python train.py --n_layer=13 --d_model=64 --n_head=2 --n_kv_head=2 --head_dim=32 --d_mlp=384 --vocab_size=32000 --activation="squared_relu" --norm="rmsnorm" --norm_place="pre" --norm_eps=1e-06 --positions="rope" --rope_base=1020.0 --rope_fraction=0.25 --qk_norm=true --attn_scale=0.324 --bias="all" --tie_embeddings=true --parallel_block=true --extras=["local attention windows", "paired heads", "shifted keys", "value embeddings", "hashed n-gram embeddings", "a smear gate", "capped logits"] --init="uniform" --init_std_qkv=0.0789 --init_std_o=0.0979 --init_std_up=0.113 --init_std_down=0.113 --init_mimetic=0.7 --optimizer="muon_hyperball" --lr=0.00758 --beta1=0.95 --weight_decay=0.0 --lr_head=0.0174 --warmup_steps=0 --schedule="wsd" --decay_fraction=1.0 --decay_shape="pow" --final_lr_fraction=0.0 --batch_tokens=[16384, 32768] --seq_len=768 --doc_mask=true --train_tokens=179600000 --steps=7603 --dataset="wikipedia_en"
Each number is 128 + 24 x the weight over the matrix's rms, rounded and kept within 0 to 255. Layers, rows and columns count from 0. Numbers have three digits each.

# layer 3 MLP up, 384x64, rms 0.113, rows 236-342, columns 0-63
081074133115121101090105152141118129149148107126133130152158123148141165156136131142143132136112116124121183144132125101152126153122117138157118135160099114107124172089110119149110165139117130
126164158119128117113101157110096126073122161125127122143122117100170154174120156115146102125127152104149150142096099107156113115089123096066086135119151118133144116100123174132103130141157165
094100102127136119134141139209144160133104045115131154182135169069106138146102118145131101128045162086113132127103095123170164147103180095157102136126136109135103086114199138085156111127124086
113141130131118133148145142106115118115105108084151109123146122141114147123141122147120092190145075116099113075144160131096124091161104097136134137168092170130124122098138124123148134124120129
094177148103143133131160151140157158101105084124144182131112122059121114142099116083099135132098086127177090146169146172106125119134109135120098161084142134151145128109147134083128201071165120
139114135127137126115120136123102128146135146139122116119144145120115123123121110107086145113154140142143115143123134108080127151122134122130131148093141101130095153186114120144191129130119123
113088162117099103137127081123168085142134100109125129143145086089096132118151142174122143122113142139145154143164120107071117120146095181090151149098073095132106141141115115118135133128141148
119135142121139125153130110142135117175141117099110124124147187137129136092133097132103136167139144133132140134135159151072125112143125116129087141100119155130090135129140143143139088109129151
143120131113118165144144113106140146160114156126115150147120141120125145116130107132094133129147122093134133150128104102130124110125132132126162136104147131149110131139114159131123089134119143
146107187122114104115129096109128108125101060142137145117097136075135129068086201131118096155111146091141157154148124097100068081153112103099124158101118116156135151097120142120152145091158087
096121098133124152106138147110130105127146138135146136131128108138102102120129133132122088151125144123160127099122136104147121135127130112109121112116153150124111118133118143108150124149105126
105128121143146123075085109100121120116157117109136111139113146146155129104085144163144125113133123118120123113123113158105112092147083127064144120126147121120129130134118146133126181138138131
132130122106099111134146111114136146151126092127102108131118164081107114101118134111098153106090137082132142143085104131122118148155146111134100143084105132158147084131144164128135122135074153
137133149098144103143138116137141109113166068107110124121177112146087138174152201151106105163135154107135116113114121099120119154041126089138076117123095100150101104154104114132137126150129119
161134148132114156148101115118131115110122086149140134163093140123108163114100134149105129141142111144139151126160156117151134151114089134111110158171124121082138142108169058138135139156151089
102134136104086185102139136169106173138089177138163182135159168129128098072101125165125086145151113097112099120146134123154197135124154135109104174136120181158148124116121207165069082114112099
134090157137137169106100120137135139133139152081135110123177093141128134153156157110127097136130122110138145158133154110101187207133116118122099192149098139130129141132095137116120125118180106
124100146129153110123126111132143097134105101159129102129120137173116125132141109121122154104129140094111167111126103149148164080111162164109120172093112129127151123140193133095209131128091116
120126127135116139136103130090148172163129140132184105130134140111146140094105121146146122135106124123119111110102117100132141134122136144116102126120101127125114084082159105135115120117109073
140149129125139172124106129129157128141169151092083123155108103120118120152163112127084129145138155117107100140120120140108118129121107136127176104125124073125114136114145150140129133159117107
092065143160148121124062132124134109145135107135100128161108097114103124149068109114162159075104104093131156139102098123148124160144131124106138138111108115107139179122146151103163164100166115
110129122110099091079157133134165121128106112138117138095088109093147099124114124149142159137126137148105139176155094186125168091140148164107124145096100137147159115129124148091140184117151113
161127101119137123181114127138127133098159130151092112113120126155107142160125116096115105113086120118122139143100135127160107126101143100137147137120085155156137135101153134143125137151114115
096128132102188108125153134158098141133094153161093097094173129122150128105157082178087138096115116154155129139137093100111123115144148137088152106100139111142130152146117190124074102124131120
152146123116151137106165147131155081148118116128081125138087171123130120116146109098171159103115120114108121084148097087106143152124167179119135159145107135133132110153134069114130179107127088
149114140136113108130118119144119145174133120174160094112187099128124126120119165100085125102142140073134141119138144129119148127130176125151104112119109121135120132122157132142131106067077084
155161103129165146128142111103135111146108124114118128117099155135121127139127124125151111120120142138154164130102109131132137136144154150103126135085126131090169164083111148127136116119134073
159096145110129134143117114096112134169146161100114088083155098111145152152102130105143096122098158097114140149116133144152103155111071086122146132083111124151105152115115143124102115131162094
140094119133118111126092160139120133093171147126118095106104074102108102112108114087118129106090107115161082109109151129126137195107121111157105123116134097179136133116127134131098131119096103
113143133145130077143135133176118127130103121101129119144152122127164119117100125094104151093142127110112170127142124124129151140081119125136130156139091110089088141155123109130147137140118106
115076134114098103123096148149131152168126124082117083078131101131164107122110151155117137152085168165139103141133152128125127123108138163144131180117114132132127155127105112096168133130110108
119133103121117127120135136138139140102141106117148121165116146164143126153096131086131092134129114108143151139155136111118138121123117124145132150107139124125109104123123141095131120100163125
141155168133155127122131131132141097132119164130150148099158130109144119127113145119153108127118094120124131192133089103108114097140141101137121122136097138155107148068147162111127091120168136
107159129174136129089106133154169146116118132168104133119172077119146107125108163152123095102116147125059169098120129148093121143137137123079115142134128129114162161164124187141106124128146168
075126142143139131131080105148137131183139100144139080123110130106134124114131135132101111116112116089130152136097151120129146143132120126103129133131105139153115146124117205057159117117156143
113097119130101125109128116104135121159114138128169113125184146144093149129144151134132141080167127110134164102145144083093114120149160136114090171124097137085108150150107132148131161103140096
149183111116118107153150114115144109135123166141144104154096109143171097156140145137088141132164174139123110102115147161134096128112114171134138199132122143129097144090117112162101139143111136
118107135112096084100166141156148104137113103156135141138135157112139126121116170173182127109098126122139147150139080101208105123115148097113101133165137136151125115125092143152105093078133136
160138123109096123074133112158095110131106124082112111166121107129095137150086170159119106133155123094151109103147129148150171153144094136135109143168131133141154123122148071171150167116099083
115085121113120123129101112127136167120144139092164145096124125089153090113132133132145123113088138165119129113137169112135171137082174093133125131163131125135136117154151135127105140077147119
138108106157115139129147130114134122105119132111179123132119163119125128128150139128116104089121118132119122173162107106125089126085132182139129149100135111144144183136159137146124121099096128
142167177129157161143144108123134120114151075137114120115126122145141143130135121141140102098115126101139119120092142124110135106121133107107132119070116108095118130134113117150167137105130140
113129137128154111108126114176115111090090139139080149163101153109169116103093123113117158159111107117146108118116125124126129111088083178079136175134112129118153163165142114114166155133146144
126145137127132171104129143142154152153149110115138126104123113118160129143146175130158110116109141129076106119089142151095161159119146128091147100090102110148146144107104163127103095099156087
135189115100139148113151132083120149164090165129142130101130084138114126137146152125115106138166147147089124107140153126142139133108150137159146117154123121147063150137095166157096134093112108
103111169108138136146158119096129129110143110103137157189137152106125138127159120127164113181148088090085153081146117135098135095139146107116156136099117142142109112118147108167189124110135163
093107109100138095095129120122114095110167145137125160131146119127172123130106141142132134136112144151113151151140122165155184151059204143123138135189122100124128134117142159147093109110121127
062135138099152133086117108124119171085158129096164157170140069132105135159115142157107115113164100142096105148127137116100139159076157124151124160174103143073103161107140138105131134147124172
112123130136131098111140134143162116108147109111178113123145115122067107144105170124132114122129129127121117121127141084151152167113165152161132160174090156167091092135168105121119162157110129
095081092102074114165160140145119124171140097165114120114116178104135161094111128127120112182119152134127156092156121154127110097070124121104101159170161118162134112158114118157146112129101111
107119097094099096140144183141141143136139116130158123165140154110141109152136130128166119172091126109155144088095152149145161112114145135140153159169078138149166107070157115140154159122118134
114124126117153127144137150085100132112101115115139143099132139126127147082138124123144165126138145125147139112132180132146097142125126142126122122140149086125148114162185127119140126094116140
097117083142121121160145106152157136116115109149152108141088107118106124117168171152122109123118137145087119130140171126116149117140142145165109141113083140090104106134126138102100167133133109
106093132130148151125105116171105125113106113120128134096148115147114093122193113152148109135106109162153144118116125110094130155096134162148125178148100096135143132165118144154191113158155163
131154135166115123160135140097129124127138101137121132147097118129103136151133106127131100163155140069120123088176132140127109134112107148124105103188123151154121099133112152116104127137155086
132150112133160116143147120075137089106124146150136116106109130126112138148142116120086099128125150128116129134135121109112115101138133100160145128086159137149109109104135154083125127127119130
176177067113141140107189126152161092123085086128148163223137135097090137155135155144092162144117132105081119129087151084109116134119134103146134164082131112127075167174130179124094112191139079
146101147133107108076158137158157132151104111156133140164131108108148112150052111102142105111097128153134129185086077117118107105126109124141131156114117130158152165127094145133132170160166163
121131153154117135149163118137129143139121094114126135117096101117162126121150157149141106151107130133155143142102125138102144078133134125143104142133130129116164110154094114136133129150117133
130138175128143149186156138141112131149122101143102145188078132133124164132141081135140146142102140096156155120115067089060088131161129111114137130077187158157152110114112148146109083153166150
129130084120109158117107123157138136123132147125121150127113103133113126124133117148116136136124133136123149147173128145134142144151137123127155133133135099136126157097126125152084134142140132
106177187174188139107138162118154155109102105135159169105108135148168145147098132128167124104101124168164187151148118163174114138140129122115139170120140132149148134146127206127133155071145133
147123105140122092141165161124100098168119108149157094152174131140148113118192171136169138149087140091126131093100141130153124120122078100140158145157125105170141132168123130135079105114122120
167089192133145146121063065120108095109170077119064115155048079139157105101085065155135044058099125095150104109108111142074133155150047149050171178098086158190210144121139167109154171134153122
144147090129154128130158145148157117142125101128148213139117132165165126142131150177155096127101111129106140139139140154195148104126156093138127140121157163157128121178168173117079086144150135
133094134155149150118132169135150137153111131086164134123169098092136123092136137185150122075139105114130127107089156115111122101122139123104167114116140123140112136114111125140095092156173128
124136112126133103168137170119151151113123120125152127134154158110124143085146128156137120111103168137124127149137115096120157122114146130093178126153171170095140134131144128167149121120113122
101110149103093120146134129151097158143147130152114127122138142093131146112112103112150113128116144117113144126154127157079138110109143123105115132136120133152112108138119129115129119122124182
129172129126128117154119142097144128113131127134147107090128172115147094116124059097161156116101112139106153127115128136149103152123167151156123154149126099110125143116142161143115112145138143
097130118112163093097128076116137133127102101108085094142128127104163112144098125151155079133120067136138099083120156125133136103131108144156100133149143141134118104124153148106110114139101110
132140170146124143144103129087118138138135134106105079132092130131144160122133102161165128131131138070140154098117124136093101124109082117107132111119112118157186147168104103136144109155141140
131161141106134172142134136107120138099135095137160145125116135120131142130118083113125123126115110118131081092148131160071126127166156130117148113121118129137082139141135148124160155101098132
153147138148106123141130097124120092108144129121133130104107113161132141113100151184096110094126130086100181119132141117110128130114139113163094103126140160117128121170130135133094107163122102
109129101104174146119134156140121160112104148122155141159124105131114130146142116110115147091106134127195129135064094102109127126091136089137179143114147080131117126166120099157083145118151124
164121104160093123158134137137144131153088142113135168126086105128126111094138132167129154161080165122143152108145130141121149086107132134156100091138153105127168137123148143133116087117126086
107119122136168122136096055125107115110106133140140183115084140140114126143125108129130117137140125134143147084125139117152132133159117104166121157111114092121145143122138082134129160158126108
129141147124134145130091109123120136140130162117151116098126095146129110156122157145112114137148188129110140180117142150167131096125103147154093139122085175124127127103145162158123135135163133
081128117143160129147131168151159135131122128132116146102117136121136102104119136147120119132094104159128122077156111178137146137135126130104115150132123163170192115133148137108143137066155125
130157132102142120115130146099143136176106120133144122102114106119105117134101103131092154100134142104113120101137117160067156108160134128101163130094139108142146152148158123089138159112154133
202118129084137163165134123109142085095108087126119103134078103138080122135123133127111085134137105077128137124151121172176135156068125156162123150122099132175120103108149056180119137120148132
107141171082137144104042115156101082102168157140180090105183124064114107132176118133135072091148193140124117075080158108094168098142163078135132142114151076117164128073141164088111127116095085
178155113111098141175126160109135109138136086142121109129105119117087128138112145128117103143150144128119143098176182126154131174143142142151131154150116125127123105131138099126154119134109132
117136138083134115098098109141131144133170122107129146124189118164079125154154143134051122102142129101105110130123139135123167178122129086118112132096119121105111139096169121111140158126138084
126152114134160129138167145098146114103128131128152123153149118153122099145194103090122153133160181135111107093124107116118069161122118153127140130087166106122115130074160095166105122165138077
126097137117138111099141128125150179118133104125132137146118153118167144132130154153112153113134191132110075120111111131112138125089137100134135084136106138176135123104101148147121150156103121
128127095079141137136182161139136093145128100110121178138165143134169141104128127139092127181120114099089115070155153092114134115083103112140108081135153123167115091109157107134111103134130118
133163157104145149123165122121109161098135107130106126156178149115127095129148112129092112107144137132147052116098129142098117196116130122123132183102112115159086157160079096156102169143107140
140128110126112111099094125098136131109138114153128144088144110126128139131139110140132113139162144097137136121112103158140115139125106108161153128128107101110104128113157163136129158134123144
144140171120124093141186149076121124135106156127137127146165107125130164129128159083167115151128088106101161109145111125133141130115159130118134143111123107155095121168143161104158092130109111
152138150110177157121105150124152096131170167109136150103151108098138127198071105109082091087113147136146149140094099130109088118108160097113149126111169044185122154107138129149124147107156114
122180149113168158137183127177106155139111146134143137148142139140139130106128124118138125166141107131120107138129135077105142156130169124175117129146181159141097127148140134146167119106113117
119104127123145131164124130068119155149122105126098107118124127145105138131121127125137112138122142126122157090173138120100157107147115116115099159155130163131124141159155138130188106153103133
156106143106142142135112139128143126088128080123131130142098109115077139138056128159138097152128120145152141143142156153133137135144149100151129129151120154123130135099132054151189142170143118
132144118126112173110140187129134150148115086101109149098091154126135143106144071143159117120111090136152139064138139114098107127110125138086188134132127132177170114145140124120121143152127147
132095096143121105115121092118102168112129106143125121149127126131138103148138139130139129099090128130137121095073112104081118098087097079091109157101108135157068179151108168137098121134122143
123103126121136106153139091081120136118151146111115165144142124129118152138138106107142144093130105141119110153128119146128110083108148102151119161100130134145162141139131130101120115119149122
191184085122158141158130155144109091147148106134109151082127112127122125130108088145138100119085143157105087100147176190096129107096154113088102124081164098188078097150141154138072121166133086
117115145147142133136099131108127115136135095135118139122129105142155123133078076101193130109143157117153111155183109149093121130144112125062130166085131173161123143109116187090097140094155146
048079145129136125129117125164103164144162135088130104114197128113155176157128118152135150126118155149132164111138149151148152104109181096136091163075130155156128100120128179165115119102141156
111113140156132131117127125161123169141106130138142119149164145158120146135143114120110150108133131109136159111132129107091121145117179096128137158132135129085094137112137139129141088173115147
177150137151119101087116115089141104152112135147115135102056110158166114126089122169134140132136099108130130118141138118123103138110091118096149145172133148165154145139119138104104134081143095
095108133134119090132116141108110136139146111149158116106123101125170115119145134126122110071111147137134146168122111129125098134099167141113169142139097097087086111149134148127097140140119162
103076115130114112138146105127155108115147075116131106169113121109083122120157118191109145136100152127128128086158116133106115092136136140102134134149103157145114113147139104114103121119117123
149093137135154155135120104131130133142121135121105107113159131097103118133156130133139164141104184137158145156114123113068123132142121079091132116131138103157118149092122113096115074144177067
125087120167140120113133107163151123094125162115107134126131069157136120145115165129153128139119142141112093115131103118109136144116131139132100105138126125139120126144097184183128113122176105
136140113160095121118115148118115135137145115132116134146136134128127122146125110153142160133096131114119112137150152159110062113167102120097126128143149096143079124163130141125099116104103081
166141131114099127129113125093111085122117068131134077133138150156107158122129116162130093133164143074127151084130131124146115146112118158137108151187106115075113128115157094106157147148087106
# layer 3 MLP down (transposed), 384x64, rms 0.113, rows 236-342, columns 0-63
164165101119120155160116114175117150111117126139132118141122154150117093130145119118114135112145136112124084123134128197119157154101133117084147091097145108107141122191135137100140124093109136
092178120106156129139098112098092129120121138136128079125158151150171142166118125129141110171155128148117158148145129126140138145058128106130130098125109159114086099098143125162103172135141144
064089131104196164148057094134120124135098083138132087099105152092114178145111133094159134087080161154076201127184153133161136114142093084144067125088107118096136107111110115088131108126130181
142141123128139100128131118140143119103121113147088108124116102117123116161099124082124111138121146127150092120151147121120118131145101108143154086164133109121101190161102133141146108127134105
086096136127116063125156117120121114114176093134155125126106128103135098093153168153119147168160196151125170157116122146118162092153136111146112081165147135163192109180105118170070123169124165
106141102153125107113142136162159148127135100114134164157109138135103107129123135119158138123109116125145128140132145129145116136141126104092179131150131110131135124092132163116102119152121143
150147125134173149117136151153103123115164140128130093120102142160197091117147114112170093150136139127112069145103145129123166151147170112168103113126191170161158121130108141134090171111106115
132148117116124143160148106123120111127107129119131130123121181142172163098139108141142118127144118134120116122172129117113090129108089109128118139089147119121113152106123153129133147146120115
120120126145117097131115093109125095097153136108115145110133099134112127132107131146128118133112124126132115105125134116125104112111113113095122099108122129110137108129118156109146147122120125
166115164073128148145128172095110127139140168166139093169173140089147139091146183114119121084160142087106153157116122150157148130166150108154128110130112117155133158154155084153105081099098124
147118147118139135130114111140136131133130083116108120154122143118116128137129090120144123130110137129123133155149103141112117120137116154147136134128120145146128115122137120124136148134143137
136113155135142137156167168134111136167124131116117131105118121149134120108147146119088115118087145133124137161143165118126136168147125153140170116137082094159138102143143119109111126101134128
135154149114185149130079134151138105074124154146155103119139119140113127147166127100113132119138154173143110126166125143116108119076141124150148113079142153102093135107145101117136129127131140
098151113154133144158153129130151055094167139147150168118125156156168189159129074134119172132121089136094099137118114108137119102156121130124112116105153156091142081172121079096111159111162116
146134130119149146163108124109131096109142093133128163141129157148115139115134111141130143150120130153139150126163134132160153154133115133084129108145142163097095092138171112108117106138132134
153154131117089110087095101106118137125086194141145112118141146164166107103141143150153138126152157094085163125174141117126128136165119094114098195142140179147183119198116125117088112104139148
143169145126126103183150157120099154133105190170141087087160140118097139135133108122158143128126136129105125083151148107094133084104092100155160121106126127099129141143161061141140133156140087
128190083152115117139145184112135108176129136151122140093130135147127111120177134118149118143126088143125112110126129143117158147134139126136117069166143102152138113196151141123107137123098105
099113093084131113097157150159122123112121106097074122122116110125116104137138118146126140150141122111142162131151124150110133151097117151129121106142129126150125146180115136108163144152165161
137110151145106088109106118097145089130118143117106137123123094127125108097091141098132148149151100146124104150095115090135116094133119132112122146128103119136154165125079097135158129132131165
160154144093088139151170106157145172111142146123200148149179107129108125119175164146131114115148134123132126143130134161125148133133133121154112129172115139126137102107137156116108141135093176
139137127114161158165122114143076091158153140138133107129157145133112130128123144124139097116121134096177077109096103074142140163127117095168143131158136130154117132129123141139099065118098134
170140119140156132117097174124127141134149130123142124106146149164089119113157116132150083125113105123124142115124153141123155126101123107151128130147121163147140115143158162108100127139133125
188111085152064162128109166089132098138173101121159171145077105107092144134108159066148118144144126092132124109128157139144118152130126114172123140173129142138106117121118102146171173107141128
072128128149138119125153138104094119128145142093147131124134119128134167095164123146124145187123125145109126124110145124173094099130089151142142134133147158135111124184166149119088090110145113
074109111133135156128139150104126155074109115123131115140071131127109152131089106154118134088131116158106122100106135149127125098122106151119155136169122146119136147124100158151111154157159160
146148133113125109101123139135131154115107126121159120108154129098140136158087095142150123111105123108137134129115097098086146092160136092161116098146151165126152104141148080166145129179151114
133138087169159145083100129131134130152119149121147162096118123168110102131139164144137133089132096143102129129153143117112167105099109106132172125152185107105125147143132138121070130106152097
126119120132135116104111136134113115058138084147120185115106142110095132098142138106162110105170111132142142130094145104133133135129148122076154101139121093133156140112147178119135144140094135
103111110113118155099138128088128127123135130139134144094093140127099109144135106170126093175103121154123094103123099123118101085135126151125138126160141159151139119094124133091124151137157148
104118140128093115114155121133132115121145136185149156181153098123072145108157106135094138136143083141119148146093097111098165117129130118138146101149124097127142170122157144161112127146116116
124141159117129114111147159118140155142102109115141140160133147110099132141139141106143150112108140146106149096130122126124132117147125153099098119127145135142111112124129131102126135145112118
146112130140159099122086150123132123105089166109119102122139137138100167131131156112116135137124106156124174130162123154099108124140116089134144147155096105126122138124140089170150096112119137
142090147099119139159142120092096125152136112101151131143070175144103136146135088118135166140131122119188102134161136125154126117120131123161135104130124136160070114113118085103166128124125094
168139084124111114145147145129128154081105117136111142091112130134135176138114157147120121138114127155103115131149099140137072105117138113114139115090163153112145127134154065180116130120099120
142142141117180160151147133148117114095133125153098149117119148116138124116099109109128113123100135166124071181118131204135154121100099130106145102102151102154126150097131140102131101168134168
142128110174143158141141114134121172130110147148096124133101150150130147110120134141120117099094129121136172163121108126121164137159171094090131125157110151103151101143108153131137098094153133
088117098134165104096148080135151138108128099120096102166109133126140106154119135113177116118127082101146109115135097130144118112145118117120123154138134156159112173124108174112129102104110107
156115109107143145108139134112115134130104104071122123145101117134102131135117123147151146143133133153110096137152102145141137071151095137141113127155168138145159108134119080149147163137106152
151152123147173126092147116131136118124109127112124118159136100098080113131134119101099150127133102110122134134098093154112133149177105137138148106150108108107132139109152104120154116163100096
137136141089098116115107115135119105145157092106100119171150138123144111152138107147132123182149129137106147105151112122162121152141103119114157126128140117123091088123107111117120128109132098
105128085154149118094124169133141174146120145132164128090145126132101111158124104150124176144099131128117150133129145148168132122114130116172141112157138139136120122139153126105098113150115117
103127116157159150144124143108140137155136103113184122130140103138130150119133146143114109106125131121096118143107118158111150152177173107147135063140137137145138123095138121126138142110152083
131120114115123101128113116105122131122113176163142096103106159157097106145111110133142143110147138105129128134176128145116124120110095147134117137181113145102105124158114094166155111151143153
133108119174142113139096128134141101116106096147113103113114123106128109145078142103117113121101125131149086138131101145089111124189116121084117112122131122095147124124120081137141123133149139
132153105129166181120122099101136138111119113100129129174102146141126137141207128146166143122139113132143169092109105102091137161094145121105133163123115149112134119118109136151137121130156135
120150123092129131105147132134128160114137154093088139143125126130116106156126144151095118216184061135149164087146152146101131123123116122127130110116165140118136157122122143089124063065122123
214116100177134143146166145099141106139096123168116104039078142143170106112192130165157133111103160148155146120091096124098158107157142113139118120123145072143163124171116123130114111114132102
136139114133123157153115122106135164139094122113116125102117118146193151131117051149078142142085110158115128114144127175138091090115072123130102128099129098079124196147086096110153143086128124
090132105142122103108119133152118127122110171106136139184118124086110133130122108149098144105169089135114136126075118096067175100112133149144151108125134134128140149148162107165122170147153135
125091122112110101175119107137121093157161159128136161096119094140132132093136098135124142144181106135092106133151165143105104141078165138077117072088162078106116168154153132151101106138155153
123108145149108112090098109117154099162160135145136127139108094128083105137150138159120118116121123135121145120121140112088160105124165117152139121115117145128150128105076110122126124117116153
155156168085148140091116171069128122123132164124103159120138173115158136156091095090131148105111125110176146100114106129106092134086108097080138115123175091144150172135113100166154091119140144
117110109141134164132101102136126167138152132156136138164123099133108126101099137094125114112120140145145136141132147128115133169137162144177126086132140129087148118099101142126132145119061068
092144137121142154140142140147120110147145132126149139108125121073121134127089112128136093146135137171103137134135085086114134131103139114169113096154175115131148169154086073141115093115112097
121141100145123130131119162123145145153121150097124134157119145105109117135141124084108155149117133140168145106113162147150125134157112105135155140157143125110143116149133146131125126136104123
174146176139106136155096146178069137114134200116177119105183145140104084079178144090161110087133129128169099126114186086151136136053151134191145099098118113147130121158163132152105110149100105
109147122130145171179109095100098165141142148136117135128135135165134136165175146126104124108140169119156145087132147128139117116182186121124146142129102126099120123107167141061142111099100118
112106125107126094101109186121121135165132123142133080118149119129088150138139144102116136079115127137105129132163140134131126150129146120104125131141097086147094140081120117119106156117115135
150126104161147140155128149128130088102127176115155125111128107146123138131111121114145108116136088097079134121128205144174116108066112115143174142164123113113137121072142152111116132080139129
127157146168116118156147132110143131138132114101145137117121124143136134119143125098137112132126106120114112104133146095131136113108131120124103120125122134097131108151123167099143111106131133
094152120164143104128089076117124127117071123101137119138097146120087087084075142143187102131158109191185081133109129093092119093088075132145101129117121128132164134151091172140146139170129108
129108153125156157145128121077143151093140143136075152097108094129150151122094090103133131104093134142142139148149102132119091152122160138149074120136100155104129134107146120125153071147156133
118101121127167108170163159118138173141101125113061145087119155108110153152060141154106084106101094087139156131188107123092094100162099129073116110135111174132126123053184131112217115096230114
107141129153141167119125148141148153097114140101135149079134084117128137140117070128122091115084143134126115100105114147065143140116158168147157113091105070150112136155130135147154197141112154
148151112117105125140115058107082145123137103157110151110102117173127148173145105122108136162108094126139123106096168138140123145108138129139132139141106131121153128188134126121172159120068124
132137124112095141143125138092105113117124120105120133187104135130085118129150120106137127129162115133119116099149129126144142130103112149149155140154130126124104125106146098115128132130117126
110159116133146145114136122109154125109111118090118117139119131119146123115105118132096158120148115148141138129095114086137120118144138124156142146132141134121140134130139111146119135154123124
144079127136131110160145130118105129137096106107142128136157091130107165149129195127127147142133151113125123106134157114107133090123152144106111132159126161142114098134117109099149142132136146
121117111100118100099111139105137143121131092099116123121114128106083113131152120106108148125134126123101121146127113114118126118127126163136144073129103128125119101104167068120135138131136117
112156108110144117113129115141135114127111131109145161172126130129153102134110151144101080106146085167121116160115156107133166148150157137132131144097147169086098140089134150131112108111130104
156139149135108088126129129114152130123141132174115101117133119134128149117121168116139132129107136116115108164162111158141139187136118132150102101104142143134107121111126128111123107118083159
099098125129153165119131146137133140125131120144112104121113139095089124142154135049149128121169095119135087137127144129115133109134127117096159131079101105130125129113113147136204130107157131
151104154150090110140126117129121103120109108162138105141140115125128125146144120151103091161135122122100115122167156130144140154151143155168092097144108173137129166078106152108164096136101136
134156151134163105123144172106170141146140091137105172145111120116170152130123111101114144095111118115087107092123131130103120132147144102073178131084114105130097146116113138093087147116115175
122126113127113129113143122134115136156136093121132124144139117145112120142175139127138121146097135140120127106157107095157147149135120120153129116190103163136101085137140110122129145112114121
162116140140115135155114126136145140121074125114138109146158152109158183110120143131168163146141113144134140124153152128134072130130083148117151123112145126150116179194129129147130091094125129
145159110070106160143184115086132110127125152154144134128120152145098135160122134091132136092137163123102112138105131133119128112137113137147142152100113097131091104138129105144119209160118136
121127129134087129144119141171106134110157156143128153143129149126178151146144153132132074174150113131159135148111152097159102131085153138168079123181104151113119126107094163165080133135096124
105138139092156183137135140126090094136122087109136100118077115158079123115145091157098124140142093078097150139172129155139139170151130166140151127134137145151120106125168091138111106111175131
157132185101119130178097132146082095123125121124131158113205095089110128063092121064129133089129150111129111122112133153157152145103147108115149075113120000082157131184158083139103156166118135
131140146086120179147113137129136115163142111138147148132096178130128153121127097153118130157136137125122170140153144122113100125146128130135167152119155135147107140144166125107154093130150159
152145140171131128164115139128101148110094100142104112148082142134117159122120125120178125135102104164109136128188137176159117127154106143091124135134148163139120095118115125074104126104111115
144123171167139156116122108124130143121107089144135117144123111132124171152111153116139124151125173100133184132180145127135101138196136109120119143099128139168097119145129186159159130129126146
088141097153100129133111136158105104130133141137109123121142118096096111125134134112134084149147047120149200138125117140124094142136124165126100151102133102076105124166144153104139116106158112
080139134134094100119107131164112166128102123154137123142105139102107146119120127115132138123149106149129119142122177112074107098113162143085143122072085125116142170133166141149159165147141124
137132124120078119137139141181083151163087133133168152124155128116153164113139178099149089138147087077134138086121187079148153096082149087123099125128128147126149150096172160161130065153111158
094130122132131110143126143106127099144132137104155122145135141151105124121165133148168134120107162144112142145157112126136145126115140113131120119153133148132094127148123138105134093129133107
142084130145151176135129155117132104159159158114113144092118157154141136124159149093155135123130096145168174125110134131137142097094118145112124151151115135123168120147100136103154112072166122
098157136133079131165128129100159129131107148176197108063127216095196112128150111081085141124117136121100135097141112093138161122093129121135088176160147120105083146122102154122146103113141118
089082132142158126134108145124120118143141133151140160116136109154138137080108108136149119077130133152077090140140080134135151155135097158149149078138162117107146137144151143097110148092121105
111141120147154137140118133077121082120143104165122124137092136144126114123133137133151105138154118155125131089139128139140150128131139115136104132139161141159119144136136159090159128166105114
118135106164124138138131155108130134119124093135144136107115122145148160117111150166122159136131118110142136109171182157180144167169176115105118151156136175119133098162154125137112119110127116
139148140124110087154085127087130122116152122162126082110166109129130124158134160148147165137143145139138131172124170119159117102148073100158065176104139136100135164147096098113137134144125145
157164143085103153134129152177131151134150147117133108120157160107124123110108134142102093123169111131147120155174169118149142158143155148165167138158179091099164130165132076087171132079124122
141109144147095113136108095112127163120155105142111100129104130120126107109169100119110116118107136122159154103155167109103128143146135111132127144124130100118114133147126100127135118135141123
157118121130170083128120128108134127168103128222084099109085157120100100174102144144139085100120122104098116101151158136094157078081146132124082082119087158121131123129076103118184145179147119
141081182095118102086166133088101145099166144114159144178144080140148129161128130119085103086113086167110159140114079104125070150116166120138140115119099128107121182062127132135137104099102154
096110130147164137148128155086137072095159057169112102069146139116119107116079131125108109117162131114176119108158086116089126161152104150108145124124097128110115157114093136119138151140084108
127154136129145121114138133157137124121145168143151152096135121128104109135100164140168121123109130167125121150102090130128117139146124130116140103125159134167135128145128145096121150081172127
125151143157143151143154088103128169089122126119166096153154093094125127143123117118087101135110134109119129126114156114133151122154150086141140128117097150101092119133124100155171110137130125
153138105100125168122139130155151126145127157115115151154138140125100144157118110131115146162141134137112102096132159123114168103140109105134101131117152166163151156130115113114135104080142117
130159121106124099097111177116113109136133168156108130079126148118173121142083096078128125103126097135143128167063127095126157142113138116142120117094137079112184155131156085124164152151144115
125124142130156158158128147096134146109146143118110143115130156157125128169183120090094102115144130108110121179154149130078115090146114122125141175131173114114118128148102169103123108095164117
146163162110112118178110119126111118162136146148133082090144141118131095133140144107128122123121158138105134124104138125149113124123148139155147140126125105077109122166148096123149121170119146
156096098113117143137149100100110129122106124146093113124109125111125130139118144124107136114104095139095132143134133098104128104109106106117101120138115129102093126131086078137156094104137132
103116114107137122110112126117103092122111107108153137138118167127109120119138078152116113120127153114105165120153094142097127136119124150134136125154144115107103129117171117072162087179139145